Part of a small language model's weights: rotary positions, no biases in attention or MLP.
Each number is 128 + 32 x the weight over its row's rms, rounded and kept within 0 to 255. Layers, rows and columns count from 0. Numbers have three digits each. The size before them is the row's rms in percent of the matrix's.

# o: layer 3 attention output (transposed), 192x192, rms 0.0975, rows 189-191, columns 128-191
# v: layer 3 attention value, 192x192, rms 0.0979, rows 190-191, columns 128-191
# gate: layer 3 MLP gate, 512x192, rms 0.105, rows 0-29, columns 128-191
# up: layer 3 MLP up, 512x192, rms 0.102, rows 0-28, columns 128-191
# down: layer 3 MLP down (transposed), 512x192, rms 0.0957, rows 0-28, columns 128-191
o189 086:140122113134116098141116112176092215106148087156141174149132154107108159168170116097123142151132164129138181173084105132089168065142119143158123176149100165114117102127169075147095073099151174
v190 090:112104091108102160179086133159078123128105100099153138106110117131115124120148133146139075107162090138118125160088147163125194086133084120147160154132211094118097118131156118083141120092144089
o190 085:048114103133134125138067130159132136070094117144155132119131159144098092112132153132114115099150087082113125169154134151133132077137129133156146126155182103140098089113147135078169145114166128
v191 081:129157062134164117107120130141162098099129126119140151118104111164122132146110110132122116064161110117152123073102087145129122080060175128187061141055080080114110095110144114120102160180166085
o191 081:225164104144141134128123159124133100098123117152150172089095121143115128119121138108149078082147108128129100090122095121156146086078104140240100160104117101119083093099126096104131157181185097
gate0 100:161148181132160059139138197118162093109163123143051130074161097123132139125127094121180178117123057142129143103171148148102141148133140122143164149137120135130108119092178115134109134131111172
up0 104:179140123134112135146125132097106077119129152116087117136091086136101161164102103167180097184165146131063203098115154138130152159102118114109193154092131097081121161123156155089094126137150156
down0 102:118148127080110091081106173092118119115088076127093169138156121155179104153151128135167139062147058102143085098118137141125072111097142107101115168127085156115132127112121078080074161141148116
gate1 086:185147170131109154151147070181084117107152070179176108160126173112143145170153167140186095101071164111075069148164173120189107173153099199155109102112137106094132188157106102165162124168171191
up1 090:152150164110096176116159126136138153194189118128218122124166171151122098137126107075152169150129159095150128116134077121143164137143145088112118150138082140144095096110140158071125166149187097
down1 092:052083137117168142128128095066112086061183172129149210176122092150123127134153149139148170093132054158097168104090132200027093089075086095109116153103137118132129191109140114181107089144123120
gate2 090:110207119140152142135137198157168119112152091146118152108174121102120094146169162176108138085103132171142042133107195111175123165081142142173093111126111075127072032095074183154156129134141105
up2 095:184129096076052092126133064090113086102115141154126124121137116135080192157159143116143119081081128158173141058133147167102138112133111073143156088165190140106131107157166205124137133097110153
down2 096:069142149170154106079093174168146140147194102078114181114156119109190089123075144136144130173127149050178122173198164108113121132105138133092120074107100129140130137163092076141137135080127125
gate3 093:079127022126114132154084120145091141110107106125172186130131098150089140103156126126140148205186136151112146195150120111133178139099117116077152194094139081134114123128185137141144098144123137
up3 097:101130177090132071136129185098190081115111110123059161135168139134089121110157100143047133091103089089114162120090114182079119141120140139149186114165119095149115099157091157157127159116121155
down3 101:197101130162168154118148071116151118125076149161092075124122128113185165157095092094133148056112103182104148054147100066146105084170141129143082123117106128127118128171106122144125106126096097
gate4 101:173120150060197063118088147110173071106167095119122139112128138176123133135183147119074091110095120154192101116175166191197150129094126170068150132077126073160168168094148103098137090147165114
up4 094:099184084172176093125139168137092133109153091093163121113127161120058130158146149129112148158138146166083143130072151161155170120123181100117133107155176182055077135127125144167123122142104117
down4 100:130123102191094128008127119125101125102104119095149075132100155174139125116096130155167144171137114126085105066141100122194141162175123102177121166128121171124149143134049153153134130123080108
gate5 107:108130163172146119148090154073197103097132123139174164097129190067116125120150102160151167157065086149119156092167124162086134154151115128103130139132169124115178117094120078121136152185178132
up5 100:149177127088092148122178116158066081110130131138157134177126115148091166130136133082147093126194166142120060148128117117134138126100127125179144158065099182152138131131131109184104073094133079
down5 102:134161123179159087098084143157129102151132132158074168130139102072190120135147123147109158171097114158116146076179087149090115103153129126137106131151156146093188092199069107170109181147136090
gate6 104:129143160138174104136214137104135118161104131149111077107116174110141130105120111140111137156104064117138151097108153172094054151133188130147127140148152095212163117029142153145053175152059118
up6 105:114132099136132138088155137164131116207114176096114158180120123130160111099090136140090090100108129138167110094144095107147131143173134137093110070097091148132106121191160133147149160110081107
down6 107:149173117170183118136135160073150092128117109162091121088155147154120100125172104126162130204090154090093129171102074136119143153085095124068149102156086084107139156133109160073112118167194114
gate7 093:171144054079189112076059171121114148125123107123161099117151082112144154119125136146181092123127137068134087120142142112171115090158159086163123102104106092147103139164163109027064162146171145
up7 094:174145133148196120086127137130091185188123179158129134136138062090125117122126124195160153063156127119084145109131170104205098144124101163142132164118115125173121193122132158152141156097110081
down7 090:074153125083139142145122147139165163149168087163130150136158071145108133138155135138167162100126070135105144074179140122110082175108173100082117135076107068152144077122142145117054101116067081
gate8 087:121129155145157199094096090169097116071107130186092078122137094122136135138095147075153109109132119157054090192072098078202106118059123156162145144177109149151149090144117142131133160136133139
up8 089:128125132161096111128122098200107141146078084128115145097142064099113164168106106103156150161066115087138049036143130120101140160149142086121140121109098077165127193133097168155099141143158116
down8 092:110108095109127127112095218155132165122101109133186219160136105106137105154130127153097086146137149155099116178088106154152092077100166140087172114159183076108163133049120115118073175149115188
gate9 093:099125147117159163098080075135112073139086135107118116107066104047141145108151094165150115100162071087144154104087071142154122133175141152126173190136145111134100163131147166165125100029109145
up9 095:137126124119143153190078152088119094109068181184128103145137097145149132156151150135093079104149202089171103113136122091155181115102129120125085100081112132112175159146132121139105155102137100
down9 095:078180143162127127179161152108137234139130150108169185149161123130091149160139105138084071173083151117145102086139157131148159140128159132074185119145123094130146129080087009121133138182130178
gate10 095:153142135091083138070102052144117113186151089132113161145150083166120080149117089111173123100097163137169123096118133163137106080119071140131096148108151087105089156145094186174172087122118086
up10 098:123170116153098139187179097125150136205140118061160143139102128136122177173101170138147112130139105086162112149084090117150121161093109128155095138130179097189039133132076160121093123147140170
down10 099:141138131154141134128136079103111100116130109145116104246131096224118145109128137192095153139132125153176158076148114093138108125133115147127095147129076092100099118137114146128143146135167079
gate11 096:057093213141136086120080151165129166147118070095070081068143127102145154180185112164091165124152145127095141186159169153161176122124115112152173116063110111102144127178144098069132124108124109
up11 095:138150115159154175130181136117141132115098110109155108183146161157073091108153081148107153127095112157118102160127142082112131130086168173099074120121139154184090050140131100114145145148140126
down11 092:178114140092117122083141152118175136051159140153117175107122113085166124122085140129140108104183132138112149158124159155160121121134062102136151157136120137024153175119108143129107113110108170
gate12 107:144132205132147142186176156082180143108135109099082095099141146139140137113102162112115154115150049097152171168121102205078124147150159132115129151127087137160097109154166171197116115083122141
up12 105:127178133128049084089119150110104128164141144124089162133156107184164097098077200150146109118127134152114139143172143126150082119155191097146104162160096134121179150138115131093163103095125137
down12 107:107082119142118081147054123098118127128135157178168220147091157124114078151166192130131159107126098108090125103139140117116106045110147178167025193190150090116138101129148047147143189132094091
gate13 097:169175187100136114121171126100095112153143119079167082081136135090164123145149135101089156151166083133085095113086108158156190192131093108154128114094164161109096151091080109103176126121141130
up13 097:101144163172131165156136175118104150119146121173121135144148145153081146157050148131119130111183129150047139120137141104096094133095108095131127105199162092189142171056118107106086146164095061
down13 100:244115096126179120128153138118055070237129115156122057098102141111121096145155123122130126131084123117166147128077104135121142072136072125129081149133107135138126137093097129134159137072131063
gate14 097:124121074109119162177112157146135080124128140138183145119137152131071110140084133106053174137138093169101126091100115121086106128144109065175155048152147149162087174072067137050100163129101169
up14 099:162154142141121097119111149133112104153154123100159123116103115147152102148090178103154183160193066195116119051172120164116037124153136126153165158137151146082094134100115130132194102156134098
down14 100:120107105142169133116132114126069115113114128150189162122122117112090173126157104086125124104085113144152158205131073100163121137154080134130099085145153107145133098172143152115075173065108141
gate15 094:118150087148111067168106173130143107146115112180114163108150156115118088099126125173047114111176107115080073123171139118129154106128180142103103129140111144145166111138106144136134129074153109
up15 097:158124150060082135131130102114141163124139207167095116086163162165146127143082162039118155160119175124165151130113155102130120107119085067083147161129095151127158089177114157137153143195120179
down15 097:139162140188114086051090153138113136141118175125175135128148153117150105127117097150119111148158167098150152149104069133166130103145105082141118121130159161157096157150075130126164087088146093
gate16 104:125111117151139098177147120167104143151122103122096100120116096127148148117065163103131184143078156135133093144098127158119101163151114145149140130129171096096096106030127087185144095126085103
up16 100:171166121132118088131141196126181106205126161105057151120128159108175091110069157157097079144140110087134154109125113161101187139188150128091132142111176152126137087116160154132116149149121145
down16 102:086106110074065147155155098107068157131166104095112092115122119148119151073134144176142203091109113132139086112139136143174087131086155127171107101146159121107129118107083100155149105106126115
gate17 091:125177103049107119089148076112131148178135162123112139136147164112126153137127172137109108116114123150138093126175154082113107168163200127185121148181145164178048108133157151127138148124160108
up17 093:147150096157140109122186188125155150117113106147085188053135056137184155137125096203096126104099162156118102132105062129079174105130082114096184102122135155129145093098131096170075150072066148
down17 090:124096085103161126138132081154150154206153134078076158051080177126074110125149145146115126089095113118097070132130165140112133114154234094159100129191110155223093138147128111128149121140160162
gate18 097:089104112137129144105149067107100136147127098163126133103112126141137152174135107090081093143094089147159156091102085163128119100118152121131126091088091136104142189054066136129122085119063072
up18 095:113095101127091128143131098114135076109113154184122148021115094145121150179121079109137128165110078094113137085111146172087116180205134124114169176071132103140109154092159217110111095102115143
down18 099:050084132180135131157128125148072144135140117101148110126111128098150144110145142063115107099086125132116120133102132093093130112095096096127097067177105134085189150147110107187096118178122131
gate19 098:151148134110136149080107125096174118133145054125138128141149111117108123137121104147121163122106086097127162130162104199076081135184122122119139157163070057215148099105133144052158113142130114
up19 099:171105142081118163152122089112101104164114090084152092118171115130132130180089109104147129085145126100104151126211107123172130131134149176142140130102122056112129161084111121124132121168097135
down19 097:083110124130152102102164100116082145124126088100174054122110135129096133124142119183168163135145107136095099119163100173040168161180080134103074125129073087136182095122144102091138129152174132
gate20 103:116144104119064069164150155120131093136149121108096117124100085139149130118204100144068098067161108122200166137090065104097152133094130152143113064149079107142099129125159116155150154151105139
up20 096:137161173105102181083143136139120217190188132130090072170138113135119128178128051161154192131146094166091101126130167135133072148161159118092151119094126140137096092149108150063160178103159109
down20 098:104143161112084175170069105126111113128071144042131113193073105087102165075138108129171081152107109156117126154108145161130170115137127119122103130070065160127199135132122103107176097159102176
gate21 101:126116123150078084125155191105137093131132127125115166064134141050114132167077136133124163182115114111051176143103162117158110131156119081190118140144186141246135120104108101123124116126122133
up21 100:145122093211158110097133147094079184128127142115131106139111144141098080160042126164152147121125140133083156167096137079179136133174126166140115161087133175085180113097119125155077109143152170
down21 095:145134136115122062135166118115063123171095142174157121153080136133118081128080097137118155204128102153136153192092128102213126150126172114136146145120136153149116094116127148138052129148123173
gate22 099:133148129121115117079111189101108030119112146099165114146127071113095125150140091177127189154142125100144136088096067155112203153152109163113196128176071133152122147080123145053083133115131173
up22 102:166074142143150160143154125085061147157100184105158108142141145061173153112125107064152108154146153204142168150192097100123094172169135064099159165137137121088125138092115139158077071156147145
down22 104:109176102098114102091128086054092055086100132095100166134096116163073118092143138151148136067077084100120122153123098127131157129112112118114153135169098157140118111126148110141116162113110143
gate23 111:119139077153120093120160178134150074101129134158162101082169152096089102126187057106090143110073145132175160128100138190095149091127156065067183106171166170153132095116138198125103163114111183
up23 109:102156096115141122196151118178112092181151200198135119168143141153140076110165102089089080122083137153113105063125084131107103156146106116130131106102079178135124112111113102063142135089126172
down23 104:141116115143103118045121174120135133145136084142125120113065089170155120121113124106203121142182118097149167141167136093123166109116104094194157081159134093119182150174118089152069149114101147
gate24 097:132148187074097088164135119167125112138173151115149085142150162040098094198099159106161138093151082152154129124116100097159148151062112111170137132116113160126124041094150070078146094142151121
up24 097:180013140131134137132132156147109160105132083140147085085096040071166151119120142153159133147141095081143101138171164111161165147163099178093093105163114083086141125079175131102155184160123135
down24 090:104162137085141119154136068134120165115109128128139185067113174139068136154173158116129139110141151147125096152123135141108094157143160136097166115145122121118103099084152115111112098125106128
gate25 100:172210150096136172048149150069104130133142078098138124152228145145095123163088154101090165085159101131171127123152143162169137134137097138114140170154114128062091075115093144148124094130177146
up25 098:096139089157111084160138085150108143176154133166142176134086095145066138109137139136133127126143143091093168121109156103111106091139123104097151144109108111052159170127117148127130082121148125
down25 102:199165156094165148111094178130129118084114091121140173248120129068136136140112149136075164154133065103121147134100177146195118084142156141079168070121154112146164059134122137096159151164116142
gate26 095:092111183156141089145077171107188170144157133168133066102128127107133175086140186146109173097094080112107100121150127079131144174103160151097129143064095132084146111147142129126151104125132106
up26 095:119131135108136129131156133151118169167133145151098096096117073035111112115119170150131132144136155116083100123132080161164183114166099125135102082145085126124162098138084114157092080138108145
down26 101:127107147248100120069098152105135126072122160109125157146116161189133125100120113173115132096166103161118116113137130124149110128156180112102137070124099106140135141168143038122159115122157090
gate27 099:139090110121113121123150118119140191165173125097132154115175172117124078157151103104131188158112158130148130127101118159092152163127124104139070150098075100130102077110172139137136116078107138
up27 101:140166161105184115167141103104158096127129105079141123146056125144179141084137141132081148139119143090096112110113129180137151068089135134035142125150117152140183168098108115167201127173082103
down27 102:059145124148155097116111122121214058122109102108116131101092119123122179138106141135119128143084160152090140076126135123118101071111127198078166107141130165114159193109130133136115109193143083
gate28 096:142119143173136163112137114103163130104126084153074098160125125180094126173174076162123159071094123110146055134139131154109147108106086047134134089116148084121133110078130141137118100103110198
up28 100:093115082118080143115148100218129096169161088109107068116108142151145114147119095182108166123144151134107148166071126080096143114123115118166120100126134162151097132148139133086111120166089150
down28 100:111138139173131149119159147117128128122088125098129173110152146074173066166133124137117103189104136108091114171100159152169149142147100146095137094131096105135110135152046116138144112175081157
gate29 098:168165111155076120122084138108141098084129169149176108123166086109084133180091129131141192109132066194154158150191148092161099142135151135144104132116090082174142084114091122145155105161107110